python train.py --intermediate_size=1024 --vocab_size=1024 --norm="layernorm" --positions="rope" --extras=["capped logits"] --init="uniform" --beta1=0.95 --schedule="wsd" --decay_fraction=0.693 --max_seq_len=1024 --train_tokens=224800000
Each number is 128 + 24 x the weight over its row's rms, rounded and kept within 0 to 255. Layers, rows and columns count from 0. The size above them is the row's rms in percent of the matrix's.

# layer 6 MLP down (transposed), 1024x256, rms 0.147, rows 779-805, columns 0-127
size [ 96  96  98 109  98  87 104 100  94 103  97 105  90  99  98  95  91 105 101  98  97  95  93 102 102 101 101]
[[120 140 132  99 115 118 140 112 110 141 184 163 118 114 105 119  91 107  96 136  93 126 154 151 118 147 104 135 164 144 131 109 163 107 101 138 152  96 175 126 134 114 203 164 134 132 133 105 130 155 143 165  67 143 135 118  91 129 170 119 164 104 135 124  99 135 103 151 105 168 140 103 141 129 119 147 118 101 127 164 132  65 149 139 127 150 101 141 126  98 123 128 122 137 128 151 121 107 156  86 112 125 113 152 109 135 132 171  97  88  94 138 144 197 105 172 180 110 144 143 122 119 105 166 128  94 143 148]
 [112 112  86 175 164 126 156  95 138 155 146 220 105 167 139 118 119 148 128 131 124 149 140 118 133 153 132 124 156  94  99 122 136 149 130 124 170 144  85 132 107 139 124 133 113 132 159  58 155 149 168 159 138 147 148 159 118 134 139 127 145 136 107 126 148 126 101 181 118 152 143 106 156 142 113 169 147  93  82 126 105 130 118 126 125  95 105 105 122 116 134 115 131 154 103 157 143  94 166 118 108 131 148 129 153 139 125 137 120 155 107 118 178 120 176 117 144 124 152 156 129 127 119 176 135 159 140 133]
 [145 168 125 125 149  97 120 139  88 115 128 112 146 116 127 178 170 130 130 154 125 136 115 132  97 174 156 132  95 121 102  98 123 158 154 117 117 110 123 117 131 147 155 110 124 124 120  95 134 137 103  85 150 137 144 163 160 113 100 115 117 144 140 148 103 117  69 109  88 122 110 149 118 121  76 129 147 114 145 147  91 150 117  98 132 125 150 152 154 120 158 104 130 105 154 114 126 174 107 115 113 129 151 128 149 140 142 130 154  87  97 105 112  80 134 165 184 138 155 136 165  89 118 135 120 129 125  68]
 [114 119 182 163 178 160 109 177  79 122 163  98 117 129 146 130 128 105  96 118 107 119 133 109 147 126 111 121 121 119 161 114 139 155 166 104 130  81 150 183  99  66 115 129 127 148  86 115 127 140 129 103 113 140 117 118 133 124 101 107  83 125 124 137 141 152 126 109 151 193 157 152  88 129 136 118 132 116 143 133 158 127 135 123  87 151  93 113 141 113 105 163 112 137 123 156 115 119 121 117 113 133 109  88 106 134 153 110 137  81  95 130 167 138 169 174 109 137 179 114 124 132 110 135  92 118 146 131]
 [149 146 162 121 126 119 140 122 152 117 154 115 150 130 125 132 143 108 146 116 127 129 129 147 119 119 123 147 132 114 146 139  90 140  94 133  95 126  82 137 118 137 124  92 116 146 121 126 144 164 111 128 111 163 129 151 198 108 125 150 159  93 115 125 125 145 143 137  90 135 130 160 154 105  86 101  90  62 117  91 159 125 131 138 124 132 128 144  96 162 140 111 126 114 107  96 147 139 127 141 147 166  96 120 115  96 107 172 129 172 119 140  73 172  75 108 122 112 136 126 135 115 137 132 116 192 111 140]
 [125  92 103 165 123 100 131 102 119 127 135 125 143 109 119 104 133 150 102 159 155 140 119 118 129 118 108 124  98 104 105  59 101  82 131 148 111  89 152 140  95 130 177 127 125 151 107 129 124 132 150 131 123 110 127 153 102 166 108 128 152 143 114 114 141 169 135 127 132  93  80 160 149 143  89 159 158 177 132 117 138 112  85 152 120 109 103 152 144 136 133 130  80  99 169 177 148 112 118 144 141 153 149  93  79 134 141 104 186 154 106 141 109 200 111 124 112 155 127 127 133 110 158 112 127 122 124 138]
 [165 148 110 114 110 134 107 127 121  93 120 156 135  57 143  68 160 105 115 101 120 153 139 122  89 111 136 125 117 171 133 151 110 134 125 110 140 116  95 142 161 137 144 110 141  92 170 131  85  88 181 143 123 121 120 145 110 148 155 124 188 109 100 103 124  99 121  86 139 133  92 117  92 108 128 159 123 139  96 183 115 143 119 143 133 124 126 117 118 111 189 124 162  96  96 135 145 137 143 134 139 104 103 105 130 136 127 152  96 111 113 111 177 171 144 115 134 112  91  87 108 111 141 128 134 111 118  93]
 [176 134 105 100 122 122 126 136 147 151 103 144 153 141 109 125 111 144 123  85 129 166 135  90 163 164 148 124 122 132 107 135 164 128 140 135 126 127 117 112 147 155  75 122 122 125 117 171 113 121 105 146 143 106  56 154 165 183 131 148 120 115 116 159 118 103 125 124 108  94 110 123  99 136 128 120 173  75 139  84 154 129 126 107 131 152 100 114 130 149 113 115 112 135 129 144 146 173 146 146 134 131 136 157  97 168 107  97 157 143 144 143 156 152 146 143 132 124 135 158 147 161 138 142 131 110 135 117]
 [121 104  99 106 153 117 112 112 100 104 101 160 147 125 138 106 104 123 155 131 140 161 107 123 160 157 116 167 151 135 127 147 156  98 117 119 143 140 100 124 127  72 124 163 163 149 153  94 150 128 127 101 130 148 112 146 210  72  92 110 136 138 115 102 118 128  97 143 130 182 162 153 139  82 161 122 133 104 126 125 129 143 149 110 111 134 131 134 127 148 142 138 132 124 119 152 164 147 142 126 130 173 126 114 134 118 130  94 119 130 124  99 116 158 125 176 115 103 140 180 144 109 160  91 105  75 113 115]
 [164 138  68 145 110 106 140  80 129 107 119  92 157 133 148 115 144 131 112 155 149 129 115 199 125 135  68 151  78 160  83  97 130 151 135 111 124 106 119  84 143 163 162 145 125 150 115 122 142 104 138 108 189 100 169 156 124 110 156 110  91 143 124  99 159 157 100 130 143 121 156  82 100 121 110 134 137 150 141 154 141  99 101 124  89 103 138 148 142  85 173 165 170 127 152 154  99 137 133 126 118 154 107  81 116 134 122 149 139 136 116 157 128 141 128 145 147 120 132 134 148 109 151 116 150 131 111 111]
 [109  96  94 139  56 158 162 138 149 127 127 131 134 159 131 137  97 116 104 180  99 119 128 173 137  96  70 109 161 120 128 153 110 104 149 139 180 110 125 131  96 127 152  93 133 118  96  87  98 106  93 173 103 115 136 157 116 145  83 106 121 144 158 100 120 136 104 119 138 130  86  95 135 102  98 134 104 110 127 165 145 138  91 146 141 140 185 104 102 140 154 125 135 140 140 146 151 102 113 128  94  82 147 125 137 157 160 115 142  97 117 102 118 156  85  85 100 151 117 112  95 135 119 108 126 124 145 135]
 [123 155 119 122 140 152 146 116 130 158 126  83 105  75  74 129 109 177 130 139  86 156 116 113 101  94 139 133 121 146 116 118  79 114  87 121 160 165 101 123  84 111 100 154 150  69 113 110 122 105 177 136  84 142 170 160 153 130 107 160 135 158 160 129 171 102 115 118 145 151 123 143 144 126 105 118 126 119 151 108 111 153 131  99 133 141 144 114 139 124  84 142  97  85 133 116 124  95 161 140 134 156 178 107 114 114 132 120 124  97 145 114 118 110  98  93 107 158 132 136 138 119 138 111  99 135 149 162]
 [133 158 176 140 149 127 123 117 155 116 132 154 127 112  85  82 155 137 156  94 199 146 130 127 117 152 128 161 155 135 102 133 116  84 117 153 110 132 143 188 133 108 119 125 101  91 129 114 166 161 173 122 160 167  97 119 132 158 123 110 126 117  97  78 109 134 133 146 129 132 144 164 118 135  89 149 141 120  95 170  76 140 123 143 126 115 120 104 133 126 104 100 134 100 144 134 180 121 110 107 150 113 131 155  90 166 133 133 126 144 102 124 142 171 148 109 140 118 134  91 104 150 152 121 144 121 141 174]
 [129 127 129 173 144 173 176 164 121  89 157  66 122 101 119 155 141  57 144  99 124 163 138 124 100 149 129 132 116 152 114 102 111 136 145 140 141 116 198 106 154 118  91 117 129 145 134 116 127 142 131 113 160 131 145 150 119 166 139 148 121 128 118  92 111 122 114 155 141 121 144 110 162 148 112 127 159 147 137 101 169 124 113 182 107 120 152 148 152 153 145 115 155 148 112 138 111 142 114 140 126 122 140 204 143 116 116 135  90 121 155 139 183 183 167 128 145 113  70 126 134 141 170  94 126 148 128 122]
 [154 114 140 103 158  85 130  82 147 133 100 107 119 108 139 146 109 123 115 106 115  84 136 114 136 144 142 141 120 173 163 129 109 137 105 173 141 120 106 134 132 170 144 152 184 132 150 136 171 111 125 132 131 165 101 109 127 134 123 142 154 120  95 120 114  95 112 120 125 110 151 141 119 117 131  98 138 114 151 134  51 144 138 129  82 102 146 151 145 178 187 131 107  83 114 112  95 130 139 130 136 149 121 144  76 147 116  94 157 142 102 129 127 115 138 172 118 118 145 116 134 136 166 127 146 142 109  91]
 [148 104 130 151 130 120 126 132 181 139 129  66 105 118 146 121 129 149 111 118 172 160  95 137 137  92 133 180 149 100 103 106 115 132  92 110 130 165 166 147 111 115 139 110 116 130 128 111 133 131 134 154 148 135 131 152 143 122 134 148 130 148 163 123 146 110 131 101  81 149 151 136 147 130 188 165 112 119 118 173 163 174 149 125  96 119 127 136 131 125 126 165 164 132 166 123 135 162 115 118 146  78 128 152  95 176 151 114  68 152 101 127  85 164 126 100 125 118 118 171 114 137 133 130 129 155 185 154]
 [140 103 129 121 110 100 155 125 140 114 137 145 120 149 118 153 119 113  79 112 162 128  96 171 157 137 130 171 139 112 140 126 138 128  98 122  83  74 108 181 150 135 152  98 170 127 114 136 187 161 129  87 119 128 167 132  95 128 125 161 152 143 100 134 113 166 135 121 122 105 128 107 104 138 122 143 127 144 151 158  98 166 101 133 112 150  97 148  99 143 170 139 152  98 127 171 172 140 133 103 115 135  88 113 204 137 111 118  93 143 145 154 174 133 152 148 146 150 142 155 114 110 168 152 119 164 158  84]
 [113 138 129 123 142 130 140 128 151 118 119 153 127 167 111 136 137 175 123 147 127 152 163 108 110 135 130 130 124  92 114  98 134 121 167 192 135 186 134 120  95 120 139  76 158 126 143  93 121 116 118 129 129 152 134 113 156 140 125 127 112 138 171 124 145 136  83 157 169 102 139 150 154 126 120  81 144  84 136 105 102 117 132 138 154 141  94 149 125 136 127  99 114 125  84 134 143 128  66 163 161 105 187  92 123 154 133 153 120 135 135 162 134 125 108  99 115 146  99 149 152  96 138 136 129 171 146 185]
 [165 155 127 135 164 147 162 134 120 127 148 139 126 156 114  97 119 115 148 143 139 104 114  85 145 131 130 144 116 149 131 130 118 164 143 149 147 144 121 140  99 153 144 137 122 117 155 146 125  87 141 132 166 130  87 118 156  96 141 125 120 135 128  86  87 153 101 111 102 163 107  98 164  87 117 146 130 105 131 153 135 125 114 153  87 157 101 119 144 150 175 124 103 132 128 125 163 156 156 147 111 147  89 122 143 132 141 170  85  76 127 131 113  86 149 125 172 140 109 139 113 120 133 117 177 144  99 142]
 [180 130 107  81 119 106 137 155 102 135 170 124 108 118 129 123  88 125 135 175 157 116 156 126 184 125 102 163  96 126 105 108 143 133 112 130  99 145 149 172 112 152 150 117 131 137  78 170 130 168  84 127  83 101 126 143 165 118 141 182 114 107 116 113 125  94 133 146 118  92 105 152 126 113 129  85 121 105 128 162 148 149 148  97 128 132 163 137 149 149 127 135 144  93 140 175 106 118  82 113 129 171 105  93 111 138  99 112 126 160 159 152 113  98 148 154 153 151 158 144 114 116 165 132 124 123 126 133]
 [161 132 146  86 138 147 136 152 110 142  90  66 117 138 134 136 120 138 106 136 116 130 140 103 105 106  95 146 118 180 121 138 115 109 171 172  83 135 118 114 118 119 141  91 149 137 133 119 153 137 132 122 123  94 156 136 130 122 137  76 114  92 156 105  92 124 136 138 161 135 114 148 134 139  83 122 126 155 123 148 133  95 118 136 128 116 173 118 125 100 168 140 174 127  96 125 130 106 137 132 123 145 117 125 176 124 127 136 127 133 157 161 138 133 189 159 127 129  67 136 181 135 157 158 133 101 139 134]
 [122  66 142 103 114 130 178 103 133 100 128 148 133 150 133 114 132 146 141 137 127 132 112 128 138  96 115 118 154 160 131  51 129 103 136  97 150 177 101 120 130 164 151 218 123 147 148 116 120  95 123 124 101 144 144 113  68  59 124 107 112 152 134 122 144 113 135 138 127 154 112 126 116 169 155 139 116 125 112 170 125  89 111  86 146 135 142 160 132 101 102 139  94 134 137 168 119 145 126 115 151  62 123 162  98 155 169 119 140 120 148 107 158 146 108 100 157  96 118 119 124 151 123 131 140 104  75 142]
 [ 79 118 140 124 134 129 161 152  91 134 129 160 136 103 160 114 109 136 146 186 154 114 135 163 105 123 136 132 123 113 101 120 145 130 174 129 127 136 159 158 115 128 129 146 177 129 139 136 141 121 156 110 122 117 129 147 182 133 160 125 110 111 142 132 164 141 159 138  98 160 114 148 131 137  99 142 117  80 147 172 179 170 107  82 126 152 129 160 123 162 148  99 131 118  83 138 109 128 155 127 147  96 113 127 136 109 149 116 123 112 126 140 138 152 178 100 120 119 110 100 135 134 130 119 102  35 144 109]
 [114 127 160 149 132 153  78 139 146 176 150 133 177 162 152 119 113 135 124 155 137 153 115 117 136 127 143 165  94 132 152 122 106  79 152  93 116 109 117 135 174 178 139  63  92 118 126 138 120 137 113  82 121 132  90  83 140  92 123 128 123 101 111 172 139 170 136 110 139 142  78 145 112 149 121  24 125 152  99  95 178 150 117 125 135 156 160 122 125 132 150 156 106 112 129 113 131 137 110 143 114 137 109  94 114  64 116 106 122 165 173 137 108 180 127 191 144 119 116 119 106  93 145 123 139 160 145 117]
 [137 174 118 111 153 103 125 116 157 143 110 108 146  83 116 112 131 149 137 141 128 141 163 151 156 143 124 155 100  97 150 134 159 134 108 109 140  98 126 116 137 140 121 111 126 167 119 116  84 193 141 110 120 129 116 136 141 139 100  87 135 117 131 119 130 107 100 104 157  89 119 113  93 144 124  81 145 110 163 120 136 127 148 134 128  90 155 133 104 149 125 100  95 167 115 117 110 118 144 133 120 128 123 102 124 118  95 145 106 132 142 109 109  82  84 141 140 129  78 119 131  73  92 107 108 159 127 103]
 [166 115 124 136 105 112  91 148 124 124 140 197  80 105 149 121 152 125 105 118 107  80 136 116 149 119  80 104 120 100 141 156 116 139 122 137 128 162 118  97  98 134 114 123 104 130 117 128 130 113 151 114 116 135 159 117 126 135 116 126 154 131  87 152 169 131 133  95 118 131 129 106 127 116 139  86 186 163  96 115 134 135 163 139 120 151 122 120 119 114 140 145 169 133 166 128 147  89  99 184 151 117 112 136 143 116 107 113 155 113 143 133  96 146 145 161 160 111  98 118 127 115 125  92 150 157 152  91]
 [144 126 168 108 128 145 132 107 127 136 102 132 121 103 138 101 142 179 122  96 130 122 116 143 143 144 140 128 119  94  92 131 118 138 166 155 166 143 144 148 141 134 144 146 149 126 146 142 176 143 142 136 154 153 141 150 160 158 161  87 116 124 140 111 134 126 130 133 114 141 153 143 174 113 148  79 116 111 164 107 111 117  89 152 126 127 117 132 126 125  98 104  69 117 124 153  77 109 162 130 132 126  97 128  95 104  97 149 134 118 158 111 124 115  89 140 146 130  98 164 178 172 131 127 139 163 131 132]]
# layer 6 MLP up, 1024x256, rms 0.149, rows 780-806, columns 0-127
size [ 96  99 106  97  90 104  95 101  98  99  97  91 101 105  99  96 101 103 103 102  99 106 102  96 105 101  98]
[[111 137 115 118 132 126 168 156 104 150 107 140 147  88 108 112 121  85 149 116 136 116 124 117 126 169 129  96  66 136 104 117 126 109 147 138 143 140 114 123 151 132 123 142 152 164 155 158 109  57 159 105 110 107 110 123 126 121  99 127 133 143 146  74 109 118 153 133 130  95 164 121 126  91 138 187 126 112 114  98 115 131 135 118 165 114 144 139 181 143 111 142 108 129  90 127 137  78 116 145 128 119 100 123 113 166 108 121 107 125 160 135 152 119 132  90 130 144  91 152 117  86 123 131 112 120 166 155]
 [106 147 135 114  95 198  77 169 161 164 159 135 117 122 166 136 122  89 115 134 135 120 160 142  98  96 107 205 123 108 110 157 119 110 114 133 101 156  73 110 148 117 157 151 184 150 129 160 124 169 134 149  90 128 114 126  45  93  93 128 113 132 116 135 159 166 132 133 122 152 129 125 164  98 142 127 132 161  92 185 146 143 159 100 115  93 120 114 149 157 148 149 104 152 140 131 140 132 149 139 149 134 143 129 176 123 112 131 143 145 152 175 136 147 156 126 111 136 131 119 125 108 101 163 122  99 157 139]
 [121 125 149 142 124 114 148 158 175 135  98 154 140 167 136 140  96 119 134 121 102 119 127 173 103 120 141 118 129 116 106 134 128 125 106 118 135  77 133 136 168 117 108  95  94 127 133 156 109 133 165 158 149 147 136  69 126 139 130 171 126 161 151 107 161 158  91  94 110  83 117 127 132 138  78 128 102 117 119 145 149 103 132 149 128 101 100 119 113 133 138 152 116 128  62 153 131 117 150 105 136  65 148 116 119 141 119 124 158 137 140 128 109 141 170 103 161 162 140 151  76 105 150 107 125 150 127 162]
 [102 129 153 124 118 129 163 132 133 110 152 114 143 114 152 108 184 126 101 123 193 131 142 157 102 114 177 123 164 108 160 101 118 127 109 148  84 109 113 150 119 153 141  77 127 128 150 103 113 143 146 127 154 101  94 137 150 160 142  98 139 151  73 176 132  93 158 159  87 137 152 163 103 174 129 154 108  96 112  96 138 103 117 130 159  96 164  80 117 147 144 110 142 130 131  71 112 115 103 135 140 135 115 133 133 107 123 132 130 118  93 121 128 156 109 116 106 132 129 135 112 110  85 120 105 143 171 139]
 [142 141 125 140 142 106 111 129 150 152 131 116 110 119 144 168 128 110 146  94 131 103 106 117 153 156 113 164  83 135 111 160 141 171 144 120 100 121 114 112 132 121 109 139 143 122 132 116 159 107 145  64 148 123 147 154 135 104 142 124 106 148 152 111 120 144 103 145 135 163  93 114 121 116 147  69 112 142 160 139 120 124 167 104 112 109 140 107 137 146 151 169 137 148 147 106  93 128 106 126 132 134 118 137 131 110 131 181  81 169 125  76 165 122 159 150 141 140  94 156 126  85 133 119 135 154 111 113]
 [146 146 143 109 123 110 170 163 129  77 120 155  99 147  82 112 136 130 106  63 108 159 145 145 162  73 129 134 154  77  96 129 114 154 113 124 124 146 185 122 126 125 146 118 148 128 169 173 184 160 159  96  94 129 130 137 115 171 128 116 129  82 100  96 122 114 151 138 111  96 135 120 115 168 113 165 159 135 158 116 156 142 110 124 109 133 142 168 140 111 123 145 148 134 113 120 119 156 134 156 146 177 164 130 111 152 116 123 147 104 114 103 122 111 163 132 150 149 119 108 177 107 109  78 115  96 125  97]
 [ 82 105  91 127 128 158 126 103 138  69 129 164 114 172 133 161 118 114 147 137 117 132 146 116 140 121 114 146 111  99 131 125 132 181 126 101 133 113 162 174 154 157 102 128  80  91 182 137 145 166 114 143 168 120 139 106 107 113  85 103  92 125 130 127 159  85 123 150 133 143 155 151 104 138 123 100 166 134 130  99 143 122 100 100  61 149  84 122 112 137 148 146 180 124 153 150 101  96 135 122  97 106 130 107 162 122 115 107 144 114 140 114 120 120 141 131 150 156 135 139 125  88 135 129 153  90  89 122]
 [102 120 137 151 141 111 127 121 125 150 126 131 109 178  88 121 120 124 126 177 125  81 146 183 130 105 132 125 130 135 125 111 156 106 159 141 123 136 135 145 104 137 114 159  70 153 126 173 105 127 104 178 120 158 123 105 121 141 133 153 135 148 116 114 164 128 146  90 130 130 146 140 123 148 113  95 136 115 131 121 137 119  69 157 107 140 163 151 131 129 139 152  95 141 174 135 153 124  97 159 148 177 122 111 153 138 147 147 104 123 163 136 136 145 164  94 140 114 174  90  93 101 123 161 138 172 128 147]
 [135 151 137 115 126 135  93 130 160 120 129 126 106 116 130 122 161  85 159 115 150 138 123 144 113  93 127 155 112 119 138 153 126  98 131 126  95 150 154 143 170  64  98 113 163 102 130 157 106 126 161 111  86  87 134 119 171  83 170 121 121  95 139  96 101 132 129 100 134 163 116 115 138 100 145 140 152 126  96  92 154 134 132 102 155 115 120 147 194 127 117 106 122  87  98 163 134 155 142 129  96 177 135 133 153 123 116 121 119 134 120 101 168 146 182 113 118 130 136  94  96 114 101 111 144 111 160 118]
 [141 150 156 140  90 148 112 162 114 163 139 101 132 138 112  97 160 124 154 119 170 150 137 119 137 128 126 110 124 110 105 125 161  97 135  74 133 147 110 147 114 152  92 141 120 119 147 167 133 162  79 134 120  78 163 155 127 142 102  98 122 169 137 151 117 169 151 147  85 122 129 126 110 154 137 128  92 118 119 102 132 100  92 100 127 103 155 140 129 141 166  94 103 120  83 165 102 134 141 171 113 173 121 112 148 126 121 133 151 161 148 138  96 143 134 128 101 173  98 144  95 151 104 157 136 139 112 120]
 [101 122 140 112 132  86 145 114  99 102 125 127 166 123 112 169 168  92 138 130 146 142 131 142 135 136 102 184 134  89 149 171 171  91 123 120 121 127 130 157 138 104 124 143 119 193 168 152 114 140  83 128 147 124 116 122 108 136 147 155 126  82  98 113 113 134 108 182 149 136 142 129 105 113 131 155 166 128  73 142 124  96 147 148 157 155 118 184 135 146 141  88 174 131 128 126 114 150 105 114 130  91 139  99 128 107 118 118 129 154 124 134 190 133 124 115 177 104 113 135 130 133 117 141 127 118 112  85]
 [ 96 125 140  95 146 124 150 115  72 105 139 111 113 127 144 179 145 133  86 156  97 120  97 121 142 138 101  85 149 138 148 155 100 134 163 114 161 122 122 132 136 146 151 136 116 144 104 113 100 107 121 126 118 103 149 143 150 105 142 156 161 127 148 141  83 162  79 126 158 172 139  93 107 117 145 110 141 106 155 116 156 165 112 117 148 139 118 154 159 120 160 121 131 172 107 109 153  91 107 135 154 101 116 109 139 106 157 132 133 110 119 127 132 117 145 107 127 140 167 179 126 115 153 129 105 132 151 143]
 [149 140 117 120  94  66 138 130 189 112 125 145 165 153 114  66 146 148  93 122 108 141 157 161 152 128 129 101 108 144 148 148 163 162 143 143  80  91 114 148 112 135 112 125 120 127 155 157 156 131 111 135 103  99 150 135 117 112 113 113  97 132 170 135 141 117 123 114 132 128 128 116 127 129 108 130 130 102 144 175  99 130 126 129 147 153  73 116 124  72 137 137 125 117 121 148 120 139 101 131 129 143 160 123  86 145 124 108 134 135 125  67 150 129  99 146  79 158 113 150 148 113 157 111 165 102 103 120]
 [105 120 130 144 118 133 132 143 128 110 134 106 130 152 143 139 105 140 140 156 130 170 116 147 112 139 144 157 107 148 113 112 146 108 130 139 115 151 141 143  92 115 129 174  85 102 110 132 143 126 125 110 129 166 121 110 121 133 112 170 155 122  82 108 141 144  88 125 111 132 108 150 135 108 124 149 168 107 138 120 168  87 146 120 134 131 117  66 175 118 150 105  51 111 146 131 166 144 153 146 150 141 172 128  95 115  98 139 166 127 133 115 129 118 150 139 142 146 141 155 123 171  89 102 134 160 133  74]
 [113 137 116 110 178 135 146 157 121 135 142 142 123 125 140 140 140 139 143 128 110 148 156 151 164 152 147 111 121 145 115 123 189 105 104 128 146 103  88  97 154 140 142  81 129 138  93 143 116 147 147 155  74 149 180 116 107  97 129 158 166 143  89 150 133 141 137 149 135 108 157 116 127 127 152 105 145  90 106 115 157 119 136 117 132 107 138 119 185 127 142 145 108 121 135 152  99  80 165 115 153 131 141 138  71 145  98 146 149 173 132  80 131 111 119 116 120  93 168 155 139 131 171 120  89 140 121 162]
 [143 141 142 147 130 112 115 127 131 155 125 101 181 161 119 101 159 151 145 137 150 152 175  92 137 127 156 105 121 136 106 146 153  98 152 112 103 173 126  61  98  94 107 128  87 141 110 153  89 146 116 129 135 161 123 154 103 146 142 136 120 102 126 190 152  82 101 101 125 131 123 173 125 144 144 117  88 160 111 134 159 121 101 136 134 111 105 143 139 129 113 157  99 137 152 107 135  99 146 149 118  93 179 134  96 120 141 116 130 157  92 124  73 133 133 139 103 149 117 126 145 121 128 143 140 133 128 165]
 [142 136 142 135 139 114 136 108 123 102  82 108 157 142  82 119 136 137 108  87 110 127  98 106 115 107 108 150 142 117 141 134  77 108 115 152 105 107 125 143 144 183 155 116 113 138 186 115  97 116 120 174 136  87  91 167 100 105 105 168 103 122  91 111 145 135 157 146 119 160  75  85 116 133 131 143 131 193 138 131 146 102 137 150 114 106 136 127 141 127 120 141  98 149 158 170  76 132 155 104 128 189 149 126 136 154 171 155 123 163 116 129 124 129 115 128 135 174 125 134  93 125 132 123 127 107 136 101]
 [161 112 120 133 137  99 100 108 137 102 129 115 151 113 123 173 139 157 153 172  88 139 111 150 132 133 127 136 116 136 133 153 159 133 158 134  91 124 123  75 112 131  70 169 111 139 115 148 127 125 113 109 124  76 125 117 118 129  93 163 146 118 140 100 146 101 111 145 150  97 128  96 106 103 109 149 137 130 158 146 148 147  73  70 114 157 124 133 142 170 124 109 163 118 132 133 164  91 154 106 162 163 135 115 156 109  81  85 122 123 123 152 104 156 110 111 102 109 131  82 165 135 125 128 148  92 123 134]
 [137 112 143  88 146 111 182 117 138 170  84  79 111 148 164 128 137  69 169 139 130 126 114 101 108 155 132 103 116  97 149 143 155 154 116 114 131 138 105 112 133 137 164  71 137  96 112 165 131 133 156 142 135 153 134 127  83 112 126 130 101 142 117 137 134 156 100 133 131 158 118 149 125 158 126 141 162 119 180 145 113 136 127 192 125 109 148 134  82 136 145 114 110 121 129 158 148 115 117 134 164  98  88 132 155 137 124  69 140  91 147 133 134  83  75 138 112 129  99 138 121 143 141  70 129  99 119  99]
 [129 175 125 115 146 145 129 175 136 141 127 165 162 110 129 135 100 128 144 122 104 126 110 135 155 164  92 121 128 134 188 131 167 146  97 176 119  77  89 154 131 141 103 120 145 100 107  92 144 197 112 104 124 140 150 114 134 111 132 119 101 150 101 138 147 126 128 160 155  71  88 134 126 111 105 128 139 130 119 123 114 128 151 142 134 119 141 125 136 119  92 136  89 150 136  84 162 132 132 136  92 117 129 138  98 115 124 135 129 131 148 128 109 106 146 120 129 117 169 119 156 166  84 156 116 126 169 137]
 [106 138 155 128 151 122  89 135 180 173 105 127 105 125 148 139 102 145 117 115 145 134 144 135 139 155 130 114 138 161  82 168 123 154 147 181 130  55 135 138 138  55 152 111 132 146 147 133 150 124 121 154 117 143 146  97 132 147 163  84 143 134 112 101 120 144 141 149  79 151 141 127 128 136 111 124  93  99 109  59 138 135 140  79 135 131 135  76 147 131 138 109 120  88 118 181 105 154 120 153  96 111 136 135 139 123  97 148 112  91 131 179 141 131 116 188  82 124 125 127 158 116 137 137  99 169 151 126]
 [149 159 171 141 127 159 100 176 102 138 135 144 109 140 190 152 134 120  96 104  88 137 131 104 166 126 149 144 184 143 152 154 134 147 127 143 109 125 119 123 129 105 121  85 140 120 130 126 105  96 138 109 160 118 138 152  85 112 132  82 150 150 108 182 126 120 109 102 156 149 123 160 149 119 128 118  83  85 127 148 186 104 145 140 155 135 103 130 122 110  96 143 123 125 139 139 128 103 123 135 124 149 149 152 143 134 150 112 115 139 121 139 148 112 131 131 110 139 148  82 144 132  98 151 126 110 141  95]
 [162 129 140 104 106 115  79 132 128 113  78 120 116 131 118 162 134 139  94 116 173 115 119 136 155 101  97 126 133 109 156 130 103 134 136 116 121 106 126 117  99 147 154 123 131 155 127 117  87 170 151 145 134 152 123 137 149 150 115 135 109 146 161 113 114 117 102 135 123 116 173 152 114  93 171 124  91 148 105  96 135 137 109 173 133 149 108 137 115 100 117 168 182 127 126 109 125 126 131 208  99 131 117 136  57 137 142 191 117 121 139 136 105 101 106 145 147 151 143 140 140 121 105 111 140 149 157  85]
 [126 109 152 162 140 160 134 112 174 119 148 164 109 169 169 148 115 146 103  81 109 109 123 156 113 159 155 105 150 174 115 142  76 135 150 113 110 138 140 118 115 110 103 160 111  91 135  95 180  72 110 122 118 106 129  99  73 133 122 159 129 122 132 150 168 123 161 125 121 159 124 107 124 108 191 148 122 161 137 150 124 120 166 133  98 144 151 107 148 119  83 139 165 118 146  57 113 114 127 179 126 157 153 134 132 143 138 153 130 138  95 174 108 109 100 115 138 128 151 157 122 113 123 154 123 104 153 127]
 [140 110 117 122 100 121 132 132 108 108 102 128 122 135 105 126 166 158 119 103 145 145 113 164 124 110 152 118 143 136 111  97 158 126  99 162 115  72 144 167 144  78 133 105 127 185 127 137 121 129 149 139 147  89 127 137 116 161 128 146 136  95 116  97 149 125 114 180 107 133 102 149 101  94 132 130 139 126 119 145 151 113 150  91 146 130 141 114 118 115 119 142 141 128 148 140 108 144 108 118 142 109 154 134  97  99  96 112 118 164 107 122 125 117 149 183 135 153 139 130 168 124 155 106 126 128 108 130]
 [165 110  90  97  92 110  88 137 125 114 126 150 135 115 131 138 110 150 156  78 175 133 127 154  91 124 128 156 112 147  99 168 147 103 123 154 158 114  83 107 151  98 134 172 118 151  80 125 149 121  96 158 178 153 171 109 112 109 125 148 139 135 108 124 175 109 132 108  96 110 124  70 108 130 148 150  92 146 108 170 105 111 112 120 106 131 106 117 117 109 148 130 131 158 159 167 126 131 121 116 110 153 107 142 138 164 134  88 120 118 157 131  97 166 125 101 153 149 161 149 107 171 120 126 146  80 172 129]
 [154 115 120 113 180 123 104 112 114 132  84 125 101 139 137 125 142 114 112 119 125 150 120 165 114 145 110 182 140 109 132 144 100 118  95 126 133  83 144 129 141 153  99 117 129 133 113  81  83 155 119 106 101 133 129 137 111 118 109 172  92 136 143 126 117 170 147  87 138 115 125 124 138  65 105 147 161 146 112 118 170 125 143 157 118 104  95 140 140 139 166 155 133 132 139 144 135 165 154 145 140 139 167 144  82 140  85 176 166 189 145  89 137 130 154  81 122 144 153 192 132 142 117 140 162 144 144 136]]